Each number is 500 + 25 x the weight over its row's rms, rounded and kept within 0 to 999. Layers, rows and columns count from 0. Numbers have three digits each. The size before them is the row's rms in percent of the matrix's.

# layer 4 MLP up, 512x192, rms 0.162, rows 324-460, columns 128-159
096:503493497520496518550504491509480457487499497475549528481477472483485549548503470512513541507502
104:493487483503554511535510513490474487513502533494489523453465467511493467527480511471486536496509
100:551543490506507477500484501468483514545472526525494547503521492517532465485474474490442516457507
111:497493505510515486476520523510589498501415535459482482474499524518468513509469496539519503492522
103:527483515500574496528508497528453508534523487516495502570509479518454471479480484540502471569492
087:491492505460480464533527498522455472461501491534536524475460499490489556464496500486455467500496
103:472522542486482544505535492507514499520506494487483499458441519489464540504504491503493518471472
107:463433497513502497495476494505508486501508510512511472512503505528513505530485486533515468490473
097:507495488508502516558474512531506492465529509506499544479481509511507475518510438466492503479501
102:546540529471481494488486479469495467491525492501497510448502458543557521510483511482515489491505
095:542531514496492466474454463517489495497474487485534477479508517500510488491494487527520498513495
106:535454501445526472499497517502541485485501484498481535475516515522504501506501481470522506502502
098:500501488488485469515476513480529538489493511480507482544522482519527460489498511523512471499477
099:475497476472483494532435462510515530466510515534505493442532514489519468476512490463487488480529
113:516502491525486519506506489484470527476517510540518558525465494544472514498482506535523514518510
094:493496507490533491482550521531506463477518498545476507537542463518505501532503478486505494501463
103:526493511531504484525503449515462464507542526530496522468489484506521514530550538509499517523464
095:518528511488554472493498473517479513490519497501507488498507519495512459485502533550497489542502
093:509473530502579555489489475445500527465508494484484520488525489469495511483477514471461514481483
109:552538476475523532464502519469516528543520512480440489548522503525509486463490537486538502478507
099:493520517469499512443502501511513508554495528492496506531422435460514485553472524525528480497482
101:490501470508566501504514497499511499547546502568509491507519484486538469545514506494510512477495
106:471533500521458507514502505515546505475490503448497493515514496532492507513502531471495496471521
094:519473472510512506490501521533516495502548485455519480464476509469514463506489536487490555509506
100:503520525526474528455516523474480482486523475558459512501522458527490500519519495531504497470501
097:500480473515501514554499523506500501482519500459469499495451521509554500531529522497492467525515
100:514495493517506459502511478478455512446485478499503553501512480494491476495503488493510501496484
092:551531514522509517477495527477500476566549492510470505513486517454526483478501471488482491532499
091:515471525505524529516466515469530497518550476494496503469500533491524480550504494489503514514492
099:490489498472491504493463535483455482492504491447497483541500507491498508526508507516481421483512
103:465519449517548514503520492479510503488501461533480503500488526522488496501520485483514508504518
093:550486507494535554484524509510454488512478504483505489450525478513476485501485462520507506475452
085:478497552477504483511503473466457442459507501480499516494506463489493524485514524524514497472484
093:542519561470506482510508551496477532552498456496499479507446491555525520481493482523498513503486
097:462530490508488546539537535511551536541501447507484507515516529556506516500538510527493528492506
101:511518490512516498476496498480522461541527464499486502497552476481531474494456505502511512499512
094:528513483527544520467486545482506542517547462488461522489534461531495465515542476516459509495487
093:502514498524534540481467476513493458466460502522530490488522451485456489504494527495476484531500
104:478497490512499497489495550506513534504463525493480524503532507550496510515539487520470514517505
094:507505487518451529502492471501520551544454476499520502462469504484527527462480529485493507504527
099:437515502462524497523494501530487495474521508486471517533549505492480484500502496467495507488514
099:514503503529476517568472520546491517507512441503507500507516475480482469481505482479501488521485
098:477496552521522499490503487514481531492510488505507490489535517505449478520507493490514480494505
100:513527481543491515509533524510433434507526528448490480480550493505516490495474509512503508478461
099:533487451495483514501486513509528525501485494503502492517514513536508480461476476504471500510510
096:494490528533452513536500520526528546479520465500498511552516515536520478514509497517481500474466
099:501514500484536545533484516451480535518497481496513487470517506502499473468487502495507535470513
107:518462500526471521493510525487534512553513512469515480495486505493510514450527514506521451521515
104:497487494430489463482511490507456487480535493492474509558516525495481522493500475493523478561479
090:522510511536519479509484459493540494487509524486513488501498489479502448503486517512509504512532
095:535474517515492534471513499500476506505522494505507452492478479466502526519570524501505491490487
102:505508459519450522468505491485447484449498501458482514496538501546498519483519543540492530485485
104:515471534477507513512497513516529494481499504522491538537518506495494505513502519512501527486484
100:560548452493459488494503489541523521501500507510492505501492500466501531460490481467475529500525
103:500469567516510502481514500466531495484473527492554479512502528521495554525518517511517472499490
104:510481491474463517519496490555512508545494514508494489539487495547489503479533513491503464454488
096:500519501512478472493495465520537506505467517478520538485469508479500524469507476481496472560461
104:540482505483463488507513513504492521483496511507533480493563475491512514483537509499562525497510
115:530483494464477527483465498490490504503506483493507517490494517475472507501461501552509549534488
113:511519530505515493490462463479478471482503481492506533482490510486489507506463493488483506525481
102:504478480526521466523533486532423530488487552525470478532486515527505533509482466477490478472483
109:490485490503553468509486514502470507514499490511520486494480454518493500489528484504502466487512
097:506472504474479497522475503461509502516508484497504507480499480533464479451530540495502447520485
093:477506497441480539507470519512483486512505488500495501523483500475494515481473525465509507495507
111:572510525487515512486506559506512481523531473520514499508512508469524504518505510583469493500487
098:474501549466529482464531490524547461527487502488523504485459499482495468469484549472482506577517
095:527535481499483510456562492512541491480512498514454531551523504512512496535517509513485558529490
110:501500516507535497507525489460509512526534464481528487486502511505511470468475521473452484502503
099:482472482526507475492506504494430514505482472519533522456538533459503482497503470528521483462491
105:479489462493479541500502502493466542502510477454487482472499459550530543465532470512480481522547
102:504497518517486534483472530496545473551474522495463535519474562471548509522517496525489513494512
097:495482489469507546515560531522487519496448480485491518433520559496528541506521545485485511466484
096:491490481497512513456468534509495473468501458518485509527472498504530507493532535502500449466522
098:472488496521490494472497472536557477489507517476538490535502505476510521496536513477502514489561
087:446549525475496478483514542469540485505437524455530485518514494480525497512490509511530525474509
103:500500479476519490476521488482514503499497528493514515479482424500496543510511509465482457506465
106:491504454501481495522544512552475483502492474524479481565479455517518479518504475493491542474537
104:511530459520535506521496462494488486524528500492469555510486486521489510503458532499467513542506
105:511507501502473456460545428546466488498513487545505511475535507462512520465525470525500494527476
104:533511488502522503462482507548478495473493501508500510503529456559486509515475503490514543468502
101:475493516447464466483506494491474475474528496517485462469467518528534492456554485489517501481463
109:493471479506516543495514495495511531511511497508492504501509492523479510511515509486495491537489
093:481499497533538483504465514507507504511523505572506508484500524443534450489514473522517481459511
111:481507490475506467491463521497518499478480559480531523490470493519510480538488551513466530455504
096:494483449515501431542491495507513509493521518500493498479467517445526482493515487478498498479475
100:517503556496487491485480476497495500513477505518459549488489495527498527505558540515452511474480
087:518520469536550476508519492497484504513458498533509521507478512475459520509498528500472505472512
105:471487522489478521483492489530473554500484484500510501450508462507564473476489475509502475500501
091:490504509512475452484535515475512570524538463494468492533515520487500492493470521513504524471477
108:488508558508476513497463486512489495476484501567479480477504494498479499529499472529518487473515
106:464522513511523475490522442575475487505535481495503483515512504479487533488472466491485482472555
096:517447492523515461524475459495494501499505479472526495502502517510495488482514515500502514514467
103:541473516483516507495500503459498545520526485476452461483497473490524522509477513511495502486524
099:481539493553500519461513484487528462512478516499490532502531544497484514472521560512492533519469
105:466491538528498583486503507478492502536479546531496539454472510492515550513508523509485490505523
103:506543494493465529476497490526508481469472515477489496517495525481518517533509523457503502511524
097:491511519511515539510486468548511506452559488494469453505499444506538515493493514520489520487502
099:511480454506460480469483509473500511510529459544473532506522467521452545485525544455511499473496
095:479500495512492528521480526514530505486510492531497517457467553504511476489469507479503507478513
106:511502494504485526504517532492474497482484472437520490570519482532523507496487508471493512477470
101:490510502521469466522498528493465526507529507512492505490521486494520493511539497443498531538496
096:533535468478496517456490462459490469464528508488530492460471461500544546542494542475470485489520
101:514496486507511474478518498481515520471468488491529520489530523508522488492492488489502521474476
103:502494490487487474509448506461480512457519515485517494513478491545507521534467493465464501540512
096:496494486494502524473508484502504493528506470528513498478503489428519510506466470511491472466492
103:492441497492487485484469504497509519496496507481496516456485515499527515521477482525520448499479
090:486521480481469524533458500484522511443511473525498560491518504505488505535525482489518491488554
115:531497539509502450518510535505472475465466507473467489523475484493495474504521521496441483491487
103:488537485511493510478550529498469503517495537490544493504494480499518528510527501536496493503460
098:504482570439482485500468495516478492452484481492450514508514502481490515473483454500479473518494
103:499436456499528508544490544535467508487485516509481510502523552530491492511519509533503516551524
092:502530540463490493462488467473497509534475474455506503545507499502508517492495498479494500489504
096:516504504528513498522557478491494539533486514491485447470524523508490459483504477488438525469519
099:485535497480507495526535494514506494543509488527509495473550525532482544507464505480491533491508
102:527507528473460522471502514496532530523456473462490469439457474533525498509503491529513544489509
092:509530545512455511524521522496472533530522482454518520493556525461481476476505496527445501485510
101:482519432503451499525537468500511474505463495488497455478468497490472468506552512543484505478518
099:501502495495500510477538521475482510501507529462485514466503455489512463509492529498496521534480
080:515472547509438485484499492484513518503496528446502480514486485525477516597461492453479509461476
107:535484463465518456490511532504474510496502506533513506482510461482474448512508475547507437475456
096:519487517473464505491497493483512476489513529486517490512475491487455502521486502485482491536476
099:502529529478492497460505475491495500506472524484506497484509509525501517514548472510469513449497
096:496470467513492516494505476498503484510516484452524483487505511495491448498509531486520521545491
093:502475453454492451459470504442486453491450450507495533526523501474531480457485480506528478511539
103:523516503498498484508454473506486501514479491557495504531492513527477476452517464512512501531462
101:510527535508503480484478562486520512521504474464476534480518468453543483485510503503496511536467
105:533537509495485528495511515508544515497516511503462436522486513501491471489493485466499514501505
101:498505494491548514491493525492497484509519519533473499540509511499522469510531484523504540510512
091:487486520496514517513515499471529550505493502487581480492523529492497503540508501498492489457516
089:488473495507488504524494490475517494530484484515522492516501505513517518504451496470515468492507
100:503489476534490538503502505542479500504524540495516490482510478502499512486523524526495518485469
093:487483483521501490500475495515508479496536480482541497476493487479482512529469478472525489438484
092:496528517498498541506488538505437501512499517504494486498494465458481496519529471547521512492485
104:537492509502467495548456547535488476545470489525541549531541504492466523509491479505492523496452
101:493479456511493526534486544537487496538516512495494467533525540527459500501500523495454502497487
093:484492498541489488491513531464489493502494522472492522471478508529498446455471517480495505468486
103:481474517515524499466547502472504465515521524531474526495521511534474535485517510491499469540426
# layer 4 MLP down (transposed), 512x192, rms 0.158, rows 324-460, columns 128-159
101:460482477483371525470470508539499529539491538502541538463473542526470526493526534524530502529484
098:508518509557490512516475550512486482529518503459499470518496462487542510470551507496528497490509
099:503480515524548521470516529480465475529507469501515492503475458490497519546522501515503526472479
097:506493521484478491504485476522487524480534534513478439508507483498455536531539495516469415467531
103:508446497492474497495461500557471519526498474468523489515492532504478490562474518557529448474513
089:529484540505597512489504494522471509484500517514476483520543524454497493487484538464442469500508
101:512471494490553484487534497503465481483496483522541488505463495489483546499553463458533487453461
105:486504577560473461496481512489543491476506526498511486470527500493499513513526485502505512509518
098:544469510510515463503509502535446499487497467493467496493483479469502499503497502492453458466519
106:522462455506488481509510558521462472530489542529509478518479519536508478504499494517474498509493
099:495494525482486437487540513529503507533519500501505455456486503493488484497522456485498508459438
109:532457501518411487488516507514511507516497475523514511486500484494527501500526544499496486518463
098:476490471472545482484452507495513530507495494488491510491454521457459495532493509475489479512518
097:507473465471477504483484462452509478518513478486490478481526522514493481471489468501449516471500
109:498547488467513491530482484498478443517497508520527522486409516464506522463474502478523502484452
093:476498490487475503465495461511501485500503524503514500460507505469506501531523486514501507503531
099:474522467510502504528463526453489546475503448469469484480510493528496430520517470524520509532502
098:484452450484456517482522436493468468533495506498528481512500470483547547481535509505533507531492
095:496475491517579493488526521534473502445499528509504494447494521476488525489507499492520496488491
105:473501525494535520487508485502585514485533488513489506503487499504498493461456507548501514500475
104:492502474502541530477447507526521482488505464506492459471483459534498517510482543476500489513495
097:503468501466493509514549477511516480509442503493506491538502544456490542527493488498505529488521
101:468512508544483509467476514488515472523544489502523468513477530461468485508522473502503462536496
100:516490495553536543475513499511561494522527516501500526466461493511497498485527522526457495493457
103:464489458487540525494463526485509532533480470540497507503499516487492429492506481484482477527494
101:515513506501509506493542521527535512512510475529524541527476530499502477463493460519466497477458
093:487510527502471512488519526522489496501486503472524485520471511529494494484494515506495477549458
090:488499508499458485473513435513493493501457515481492497487506556538558523457459498499477506515523
099:539512475483536480467518478483471500511472484524498492482476497520514524465530481549508501514496
102:479525472494493497487442519484498517497532533511514524496526485531463505544498478479506484507525
103:464444518515482557509542496496482508517491512486491520500544458493551496510508543527471535469560
097:509471527501502512494517548517503519509551550531495494467479514474513472476483513487523494513514
095:528489489459470524474498574482491460525502523477467474518478516514503509525495522516468503483493
095:494560512501454480491429447484510484512451463497501487517492541509492519505459500496512491469493
099:508522523533527498493496498487550517509470512518478478494468514487508477482509512493480524513464
102:528505461523465483506520477543490448506498455505484502506527502510566507521480511540523494484506
100:530475465457532490463477493485470511463490478472520494513498498507558503529434512517540453527518
100:474531468538463504521525530481510484454448489467491554496491491499473513504501480487496493469436
107:524478481473513527526496533523486441493450532499515486521506489498508499509537506506471533467499
097:519487502519474519502516523504493542486484532492480549509518507496545496478486452477500516544498
101:475436552468400497523501515514523489494496540523464531528534489490495536495541486526519462507475
095:492509540515475479486507501481522487477518474493468485493494487507536517543490541533485516516501
088:507513561523535499544489470511510506508520490434494488531502492484488484471516501542456471535538
098:502506466506444512521497533520480482476496551503474506507518462513513478518511515537539521523486
101:441458496495519489475539529503497512467473525548526479472490486505498449502492508508472528469495
101:498519474457515509516503479508514511529452503539524495512544498511496450466489470510506458503500
097:508515488464515501474553490535489487522501513503532517515520471520471512471469512533496509512533
111:477502502513511528437498507504483490468479518422541485501470464498474510508542526481519472504478
104:525490488515446475475465528508514489501520530515512492525485532472519517522487503533514515523466
093:556477509517494513506496492525497525485518489508484482519536467505485494497496543493515479541488
088:507531479536491466476529492518493538501511523512502550515529513493545469443498474498472470528516
102:507522500511442488466512499458479482488491528471497481478516530468512521505495516470510487504452
102:474515516527537523489522498461491504541513496479531546511588479499498503491486477550515527511502
102:508527462453580495535468517480516480504456484495512538507514517489561502503500502477483520537488
097:495458491506512505468513497452503511519522504467498509509481420487466506511447491503534479533455
104:526533507495520481471525519435534484533478566509492463483477549504524469491493522495477457525479
098:506499516482558484475559468503468508471501500484537480515493465528550517517525486474469473485500
101:514498458529507477501534470483507516515510498478524520461489482536449482513508472529502475456504
114:513491487487495514455514498464499478543528465496467494467508500473475487519485461532517501502486
107:487512481519585496513472519488488505547497547535517513428521547489512491516511507499529504502519
102:531490513509470474481543501519504524511483495533500482529461530503521516516507529491523490496495
109:505550539536510518505532462502538501545537478491484508493513457499486465509462531483482503493491
098:493524478499542475472497471544534533505484540501467491504449530524467519495502526540495483503436
095:513490487521460477491505500492492492487511498512506494496489511487519518470463500491477519521526
105:497481548508501494523529529479494454487546515501482503490499521468552485514522496493489504483491
102:473486493523425505511498512480516543483492509503491492456514522516467518509501482516575522490524
093:542520468508484491477506499508539530499506459536493474467466517480516502505512538535491439500486
106:504466469521442516480494492488478501537532475482502511476462516473485492509485477509496493532492
097:521493465495522525538466513498472514470501522516458474470514482491524491482484478534499450522509
105:528527489539517502480507494522443478475474477508519503525455489483505466509586498516482469503477
098:508553511484439488480534478518492501486479467463482487507517507514500561507494497507482492546558
099:516487490524482492487481518510506450514507538506505498498472499515534512518510476515530525476452
102:506502491483454514511489522487516547473481471481529435512531514493548483504498500498497492530503
105:463539493459517535498451464483486496503475511517552483463489515486511466503497512510439492501534
090:485484516538514474531508520499498459502462520517459458506512491481479506515480472484505530464490
093:510505516502483448549509499506471485489502465494491502492519549499502468499427521513502563468546
104:509508466489462512529588511504499499514485498520472474528528543491540482491464481493533526508542
105:572473512475489490491480514461501561520523491505535481481545442464492476480476504468484514457462
105:473518491457543472511504522514535473491497509516494486509512473504511513487467504513553499489498
102:475514495506506488512532537475497465520509501475530478504506491487523545471525534512509496503510
101:515475534468476504525552504487483513513483552565516496508500527494514489535509451492489500459508
108:502493518522504517516480515487482525480474484511495546525488552497532508561426501509490484512512
097:492499517510499478516518497499462497470530473505498500536490514510544476451457524498551546500520
110:499506499453507524492474521481515473514526510498491524479521498499479495505463540511493504510542
098:517560482521533458519520502479482421511501497512500505503488519508518482509485496479521514531511
101:496507481529512509435489529500486506537502504511530450451514550487536514499485481526499514545475
092:516488517504502506518503525486525497500504538522485500489504494502500529426551485502445498492398
106:498516549486543501478475477545504469484534473460468476494498513522514562468508505517472486509474
094:514526476504565509507509471482503502499465498552526494465502498479539504467519498490483513561481
108:522495525515487477473439481492512493510502524506469477453459465544488518508474493494455491484504
108:485473507518484504449500496539479519496500506487534546521511516528472517475509484515535498503539
099:507466469506492540499496453515515525435453542509524527514493518526522489503487478484487492474504
104:492492484536509554532523540495515499527526522469489485492481483466468504484493505490466494488528
096:509477511477527489510535501503475503518543494475459506487502475551429481472509500543488524458529
103:491500553529503544477516514566522537501463508503516481499503489518528467513524507494504466551523
102:505527561530483507501511483475529525490503496495498477498494488467484501491463512508495461501492
097:524497499493521502451464483476495524492508526461549511493459504489457467509476523489530481569490
105:526463480475476491563508514495515493505486482504503513498496532537513517483488517457510507480531
095:520511512504521492504569478525506500492533554557515530459519519525505502506486472481525486474522
096:491507529491530474517500504502491571458543458488467487490494459454497469517497534509466470496464
106:467478489529504502467538439490550494476469531487523501482510505485433482502498446499484468457449
101:518506537521432451471485478506526501521538522495495521485512451544458520494497462564497554490503
101:509500487506488442505523509500515514494461474489462503467520520504492479502528511481500481528499
093:494497554520504468500535531544500473487472516495474497466545535497474513517501493518490500503502
100:532524463493493496472487503507522470468509467546516490488516500490505458487513520485532529529543
100:486502461565447471477488494508523452467506498479494525496500486454523517524479499512494487502517
093:501523549554516573534511496507517541516483503511493498528492542510494483498445528472500475539513
113:514507536526424510477498546521556488502478492501450486535472504509478511495479515518453553525494
104:516480530506436481519500480515497504527518502469493521520516542501487463483456508473516531476503
094:533528494502573471507516513511519439493482519489479493497470490462548510494482537480510516514514
104:489500489527447504506517548585485511521486515496501533522541513510523488501436510516499514487480
099:504475524471422526456433464472504514502470512465493491520446482521462491502472495469468459449481
097:540508501515519478472473452500497508507517510494495517506455459514496530474508516501557500493515
098:460536477520456477493492510473461533524508539546519514439515515515465520533478500484505516518489
097:464483494488528486516520500472511511498530489474529512457470504524490513547465498453503526526489
093:511501432527459503469532515470475489467500489467510518513519505465491408501438517523483526492508
091:493463409483467494508487495497505498463503469526487463492458495535498486535527516503470503488491
100:508516518505377480497517487519486515531518502491503473528478474519499509514450507500525521477478
095:527517450498517482489513501471481496478510486517493520472487495487501532435529513498495491540532
103:525497493518496515530493509518505545466475513531518508465464536520505517493494503512489488497464
091:492500478501514501492458474534503529477530516465502555507510554523499501439526503473549549493536
101:424516461497506490506497466510511506459465448491478509495544500482488515505502499501481458552518
097:523517490505470495508498479489507461508475467487482487481493512496466491495466531494498502508476
094:483491518515487509527521523489525495467502493475531500468520467508481549495529526456511550503456
101:496468491534521497530520516464534506490484521520507509499469513512502497508474486479492512516514
096:489494509515421482510496521503489485532504509531529475514470534479509503464528526462556479462473
105:544520503506435490501486490490479511500476497485499516484507497508529479520502529492505490467503
102:506503548499524499514487532517526515504506488517492468466500458494475496488524470526512549519471
095:507497466498469492500485539503484517477486513511475512462495502519455511502521527499507510507488
095:508456517475481499467498503495448508535502506485513507546470462479477466465483505467556570512496
099:492506517474534509529514514460507482538481471496502495496497467490469517515493491495461493498445
093:519486521543530498551506485541482512495516518481504501485524464484513479475483472526523508536461
098:531525497479516530503445524466486436478491463493503536509506510494509490460483512520503522516508
104:494500481479555472542516503468523486506481517547501487507500518518487502530497490498503518498486
100:564485508524414523513513525476514490522497487500546498494533503530467481519512473490477511527496
098:518499518483553513506477531470501494482507527493479506521544516527506471523527461484525481491496
104:495494488445500484490503492527528510527476503508508535501525511526501518512505463479483482488522
# layer 4 MLP gate, 512x192, rms 0.164, rows 325-461, columns 128-159
101:525449547501525515525516539529502494530474502447502519480502548464500513539498527492469535484471
096:482508459524498497543530526509485543526529473467544539532510505521439562469462487497506519520500
105:517473483478515522502510519477477499527541504546499489496540456491510500444523543474488481508463
105:502494512562474510520547485508488488505517477488511484480506513452518492480503539528521481455534
088:448510505517502496484513473463545521508479503509501579513545528532450439529500490521499513526496
090:489530493497519466514548468494470476508475527546475517463474481496476453494491466510505536495486
100:508481497513500514506500517504532516483483485491500537458491466506517488507470458489513512481507
103:489480494481538458528505486507502504485465492571491542480490479525452511457536506488488523488502
111:491472452482544513524467525524523493568548515506530494499512510467485473490503514505511526521469
097:503504490554532492512509468539464537489504501514538513463542514537559489489515500523514504500536
104:486487499451508473488507493469507452494496494469561517539477520500476525474500510535511487504461
096:498471489490516478482451473462557501510497515531501495518480528507467524515504498527471502541506
101:462503440508509518499487462512512514512521537513523522541529536501487528497498514507535503518498
118:503497469498463537499496493492505470529445484495493510466523486525536507475563540539454501502516
094:515470487523516460522526466526486457524522487491496502476511514469479555532502490472522495502476
108:552542452545503515502508476532501495480530515519459521534482502506442495503481511515485493491443
094:522541477470488467473472493506466526505500475474499515471501536536492480474490523536498496477523
100:504492490511518513516493532483459502512485517501527519545512547453473504524477527518455528503530
102:527502480496513512504502499468515493479535524479482488487535509501497498534471514498499513486489
097:510493465466508491484515525510497475516492483484503469495495522522496492473501484538506513481480
104:530477492522524540499512502478484490527528499436493534470517456457515510510481493504467539442501
107:476518480568498534448497478490517511517497501536474546486519471533506506506512541508480510436495
099:485473528518551484515514523504480497484531547494469488491507480476507510475502469485510475550476
104:503522512487480502465500501486536481541493484478499524512480513473521478478497473510504504482523
096:505521524500507468522538514483473483539534525523462475507506494540488530489500458512572474439549
102:511529509513529501465510564513506488538485524512501515500495470478547521524538527493512518518528
089:534566497527488460474502553514530524478522479548512531496504453471507463541530524489472476515542
100:533499499465545492505514525447490517477491562522530511488494519541483510530523502528514513496511
101:467462488498517545506556534485521525494505520490498534485494503530482493524519481507489476466492
101:520485486510512510512478505473481468464547505501490536508490516492559506509509542523471492506494
091:447438502521519481526514515508540465511519504502465424474501492523511530513495550517506505489478
087:497511535500531497533529466492488505490489486503522527470483473515524516478519507495553538505525
100:548449472492534490477516566453474451546514494515528478506508516529518496524493477493484515534534
100:508463464513476473464495486498529518467535556519481507484472510488495506531484512502466488502501
097:498494480497517475550502477514445486516485526474487491502539486492531475508525495551504525526518
096:488488473497509486474472538463491513523536525509524507446527484520501505518524502455504485508538
099:474459568504500479452503477494477475523526534464539480492498445510511486466525452501518543494555
100:465488520455466484497514512509510475503480504527539501442534504521448503535517523522538519447520
095:460469505500476486451506510509531471491518504523521471508474458508483477449498462515441520536532
092:521492471500517512479500488550466452510525534508462566499489524531508512459527462483495510508510
104:476463501513515534521537496491491509522473491483503517517494474484479518495520435464551529485471
100:489495505488528538517519484533522496523501434551506455505534510537447529499476457495496518477511
098:482504499503503498520480494497567514481513503501483503459517492448507542519504509565473514496515
099:528510495506522513513458475476532466516515492492535459484480485447518525508551556549504513483468
096:495496519487553491512508504474479478506489543483515518480524547511500510475502481456537508472504
092:506536529508507449526495503514511494482487504535535564517538556490523532556517478489513523404540
107:463540440531473471488500458497458486535518506544523539495454507509516482521509504517508498517493
100:510485475494481517492538463526495447527479543527498524525528524509442497480540503550512503506485
094:488501479470496503506516508509532522474524521500489524496454489478482511497554484476525497483482
091:491520491528503483474566477461483528513469510505485494510486468477498493478480430484467485481544
101:533528519490507496493514516479537536519509516464555521478469509527477485482534524473498461489538
101:518505530477524516496531462505484491504516527512523521539515498530479497496513468514500484505505
099:491498516505511492490483566509456496517500491531476517483461518537475473485485517525499532491478
097:525520507489569501510491494524520468529497485459475484517484523553526537458496527501534516549504
106:458487473529507439523488535532522488536515504519518475459485510459508514483533555555464506536508
099:499504452505518493512505507477566461506490489525486501486495508492494505517518476472521504439482
104:498521507508503507504500499468491522507501524502518531492478475497510474464480453504473498475523
108:535490495513516506512492529491476489505493531522498500499514495453471492540550490508452493508510
117:509493470529528503552500509544502529502538474501475485498515459516518493480466508479473465481514
103:497544542459527483492496492501494518505531531517494498526492485514469498503538528528487481491455
101:503531512508499521493475488518506508463479459493503518466482493466507502466542484471478534462551
099:496499489511478497463510508511490501494470493520506557469519462506503529510496457491511511500482
095:522518485535507474496484484524517487471485491514488520518508505506496454495466511522506524487520
101:531508498456537495499514556490476494478545492492509512472524509512510544505546471522464537548452
100:508528472439499454460488467507506439510503504504495522527476454486500468508527500515445528495472
099:461512508516492446531509544502498486480514519469511452470549497528506454499485505501495515532511
108:512516487505532503524503497519521491507498508547506501483485480539502505469554456535535490471471
102:515509460509532515503527510492491519494527511509489515473513518513521510498533508541520532505502
096:492546484516513442464511512521506464516569517483498517526504496490453531496510493507499549519505
100:482481510472527515462494479500533552490448553483504509515495470543520484462566496521450501471519
100:496491496485524500497473492506467490495484504566510547517500477517495493473497503481500528517518
102:517521524482507492486506498442495468554497528556485490478503467456435508490485476504517537548493
104:448513456538482492502479508518494464496521529496510497505526464463498513527499454495436479503497
095:522511498470520468486486488510505512479505491477463454513482475512505457465507459481522496525472
109:476544481478513529465512491498539467509464489518513507485497406502496526509544486510512432501455
105:506553492505509519480495517473524505506509565478475533485513489510466495499515520500491529504484
104:498485506470511530511468448515544520485490463502496500516542530497491521516550488483485475483483
103:482545489493499532480502512476574541504556488513525513497547505501578486539523499523480503464530
096:510512502503508510566505537469459501510511488512516529506480541481490508505527441524512526499494
100:507523535481524481529529530551496475481568549532525512484492515457464558544477485501543566484476
110:478494502513517486475498522525513502531511493489459498521481476500496516464496502513466531520468
102:492479521519527523522504501564545458512511468498493494478499489475479502502523473526512511475461
103:502445481498508510479494529528472526505497525523528443496490480502532530511495540531507533462492
092:502525559521499524516488541504488496497489488524504541539465469529498504497482531519512533561481
102:530509496468571516563480497482465516519512509484498480481465480508462504464521514487537494517484
087:476478519496485534528493528480535444503533525503488533489516485537540496542502543525520497481483
103:554466452493501477553507574510503514484488517503508504511479494500513487473498475498517521506517
096:518518510496467533497447481504518474524503499500508481517543446496494525513509489481477470457481
107:537453501516505470471537489517486461518499512502462512501465491488515502470497491511528465459496
112:468512520506545478530549545492466465506511493478540558484469483481485505541518510506500468497511
094:492556503427546476489508493530521472495515492498507529468513482456463543475457541526493494519471
100:491510541486523537479502474452507513488490517535528501451488478512530517475545517498522521501481
103:496484479511509522483500473517568525514509474467483506524524479458492504510536511461549452512522
103:480520485508533515511523494534464463513532496481518539492520503461485477515501533521541462520500
105:522506508467522505500454518496514512534494519478543526505525504520482509493527464488496489496516
098:540515491529489507539521487469520451469496505479492515489517516496485501507502526484481498490479
101:501507484536556513496481493525496503448553529494512524503493470464501474500505480492508500535522
095:497526500547517472536488506471503478555477527509464522490556492510511536515490506513526488493515
098:467479447506518468484480486505521493496457508437473489503499472453486521464495530514521472487511
100:448525491497507523488516495485493495463524482547513508474437454517531515477513534515533487472513
095:470497508530514471520527470468547459473534509510551486488493483427505457514514515466495498550494
105:519500500520516509479478491461492533478472526444481507513457500473518471504504513517490507561555
103:492520508506552505489465496512467477472450540489520522482456522493532481520460500511499499500483
102:556510483529481502508508542478535522460501556503482513448508528516502537493466545476525511506509
097:499499532471467481507504487502526466496544495498503482486500470507512490500500448504493525564499
089:455507517463472440456490515489504501530499503533486489490510455529512519480487488523518536508508
096:523496513536476520476494561520462487459437494485502538452527512488500514485450503532466499490476
114:474459486487523511526497532524496509520480464494510490523509430504552534501514502512510483543470
094:526509481477469486482527511425507497505503494489470525515459493509499533520485513515513518453485
100:490511508522535495489500519509459500519476503449443496547451530495445485436479525514504552487487
096:496513495492523468510523523495505499479507513519469514508499503503495519501501442469505524501485
095:509511513434523489496533525448468500500455487451558497518545470540466496475493492542492486506496
098:479512498489509454510495483470484471520516514475495494514497496497464481478501482492462503503475
091:507506499486487459555475505505541497471519484486524520490483516523466480502494487517502470510529
096:527553498510503514504513533515477514501489530507522500451482528497467500475505466513502484529516
102:486455525495537536510518516532466473537555469490497534508501505514521507477489484515497513495486
096:510484504478496495478509512468512494499499527454506535433548524530535473501517454457511510498499
085:526461482481523455491482488492484484499523517485504473498523524478471464504468495533477489518530
102:517455478491500510529524507464517486513543510493496521474501491509473489521503520489506522501480
100:497509489487521507522506499509505485497523467526468499514496507508496476491509504556476496477499
103:502502494525543483514469476513497492512542567510501462441506525451503489506513497503528483491468
099:528491505489452547533474496498487504479518481484481515498490524519472507505475485467519512495533
100:456489536513516546517510478529518507520513496475503469443506485508481540501543489516494507508432
104:535498477496542493507507473514504581474497454484490515524504504472511481489488520464487516542504
101:518466559516506525524486476506495488509559517539501464500508494511525530483483513507509514478476
112:542506507529500479579528517510497495507519530510525488479484491521490484434508498451475504500487
100:486532498480516523543518483489548501532516469546508499469484519501511506531546506513506503524471
098:491471505463518510522470468485487496523471503520446468470483499551523509486513425497517497498520
098:481488487519543477471528529490492465491518510496477503519510520492506435460530498483507576507520
099:485496474490514508532506466491487502497467507472525520521488446509503461413498461502466465470457
095:471490537510480483560492511498479520509493437476517503506537493542499520475502482480490475521485
100:502505517535497520520497492520513493494503522494508483501479500462458538494518465524516452513538
103:506504462552510537513491498516498488543509473474510510506499509478525491481509481489443535538481
102:470462453546458490529546478504496549535499480502554517519525526526452498555492493528496523482554
101:526517502434493559507497556504479524512543514517474531508494498470549564533504514496495506482509
100:512499487480529498510537522516500465505480469500508482495467529456494464469469420500467501494536
107:511487470561512483541531526496481496538542485501535554487522520509509455468502523518507498530457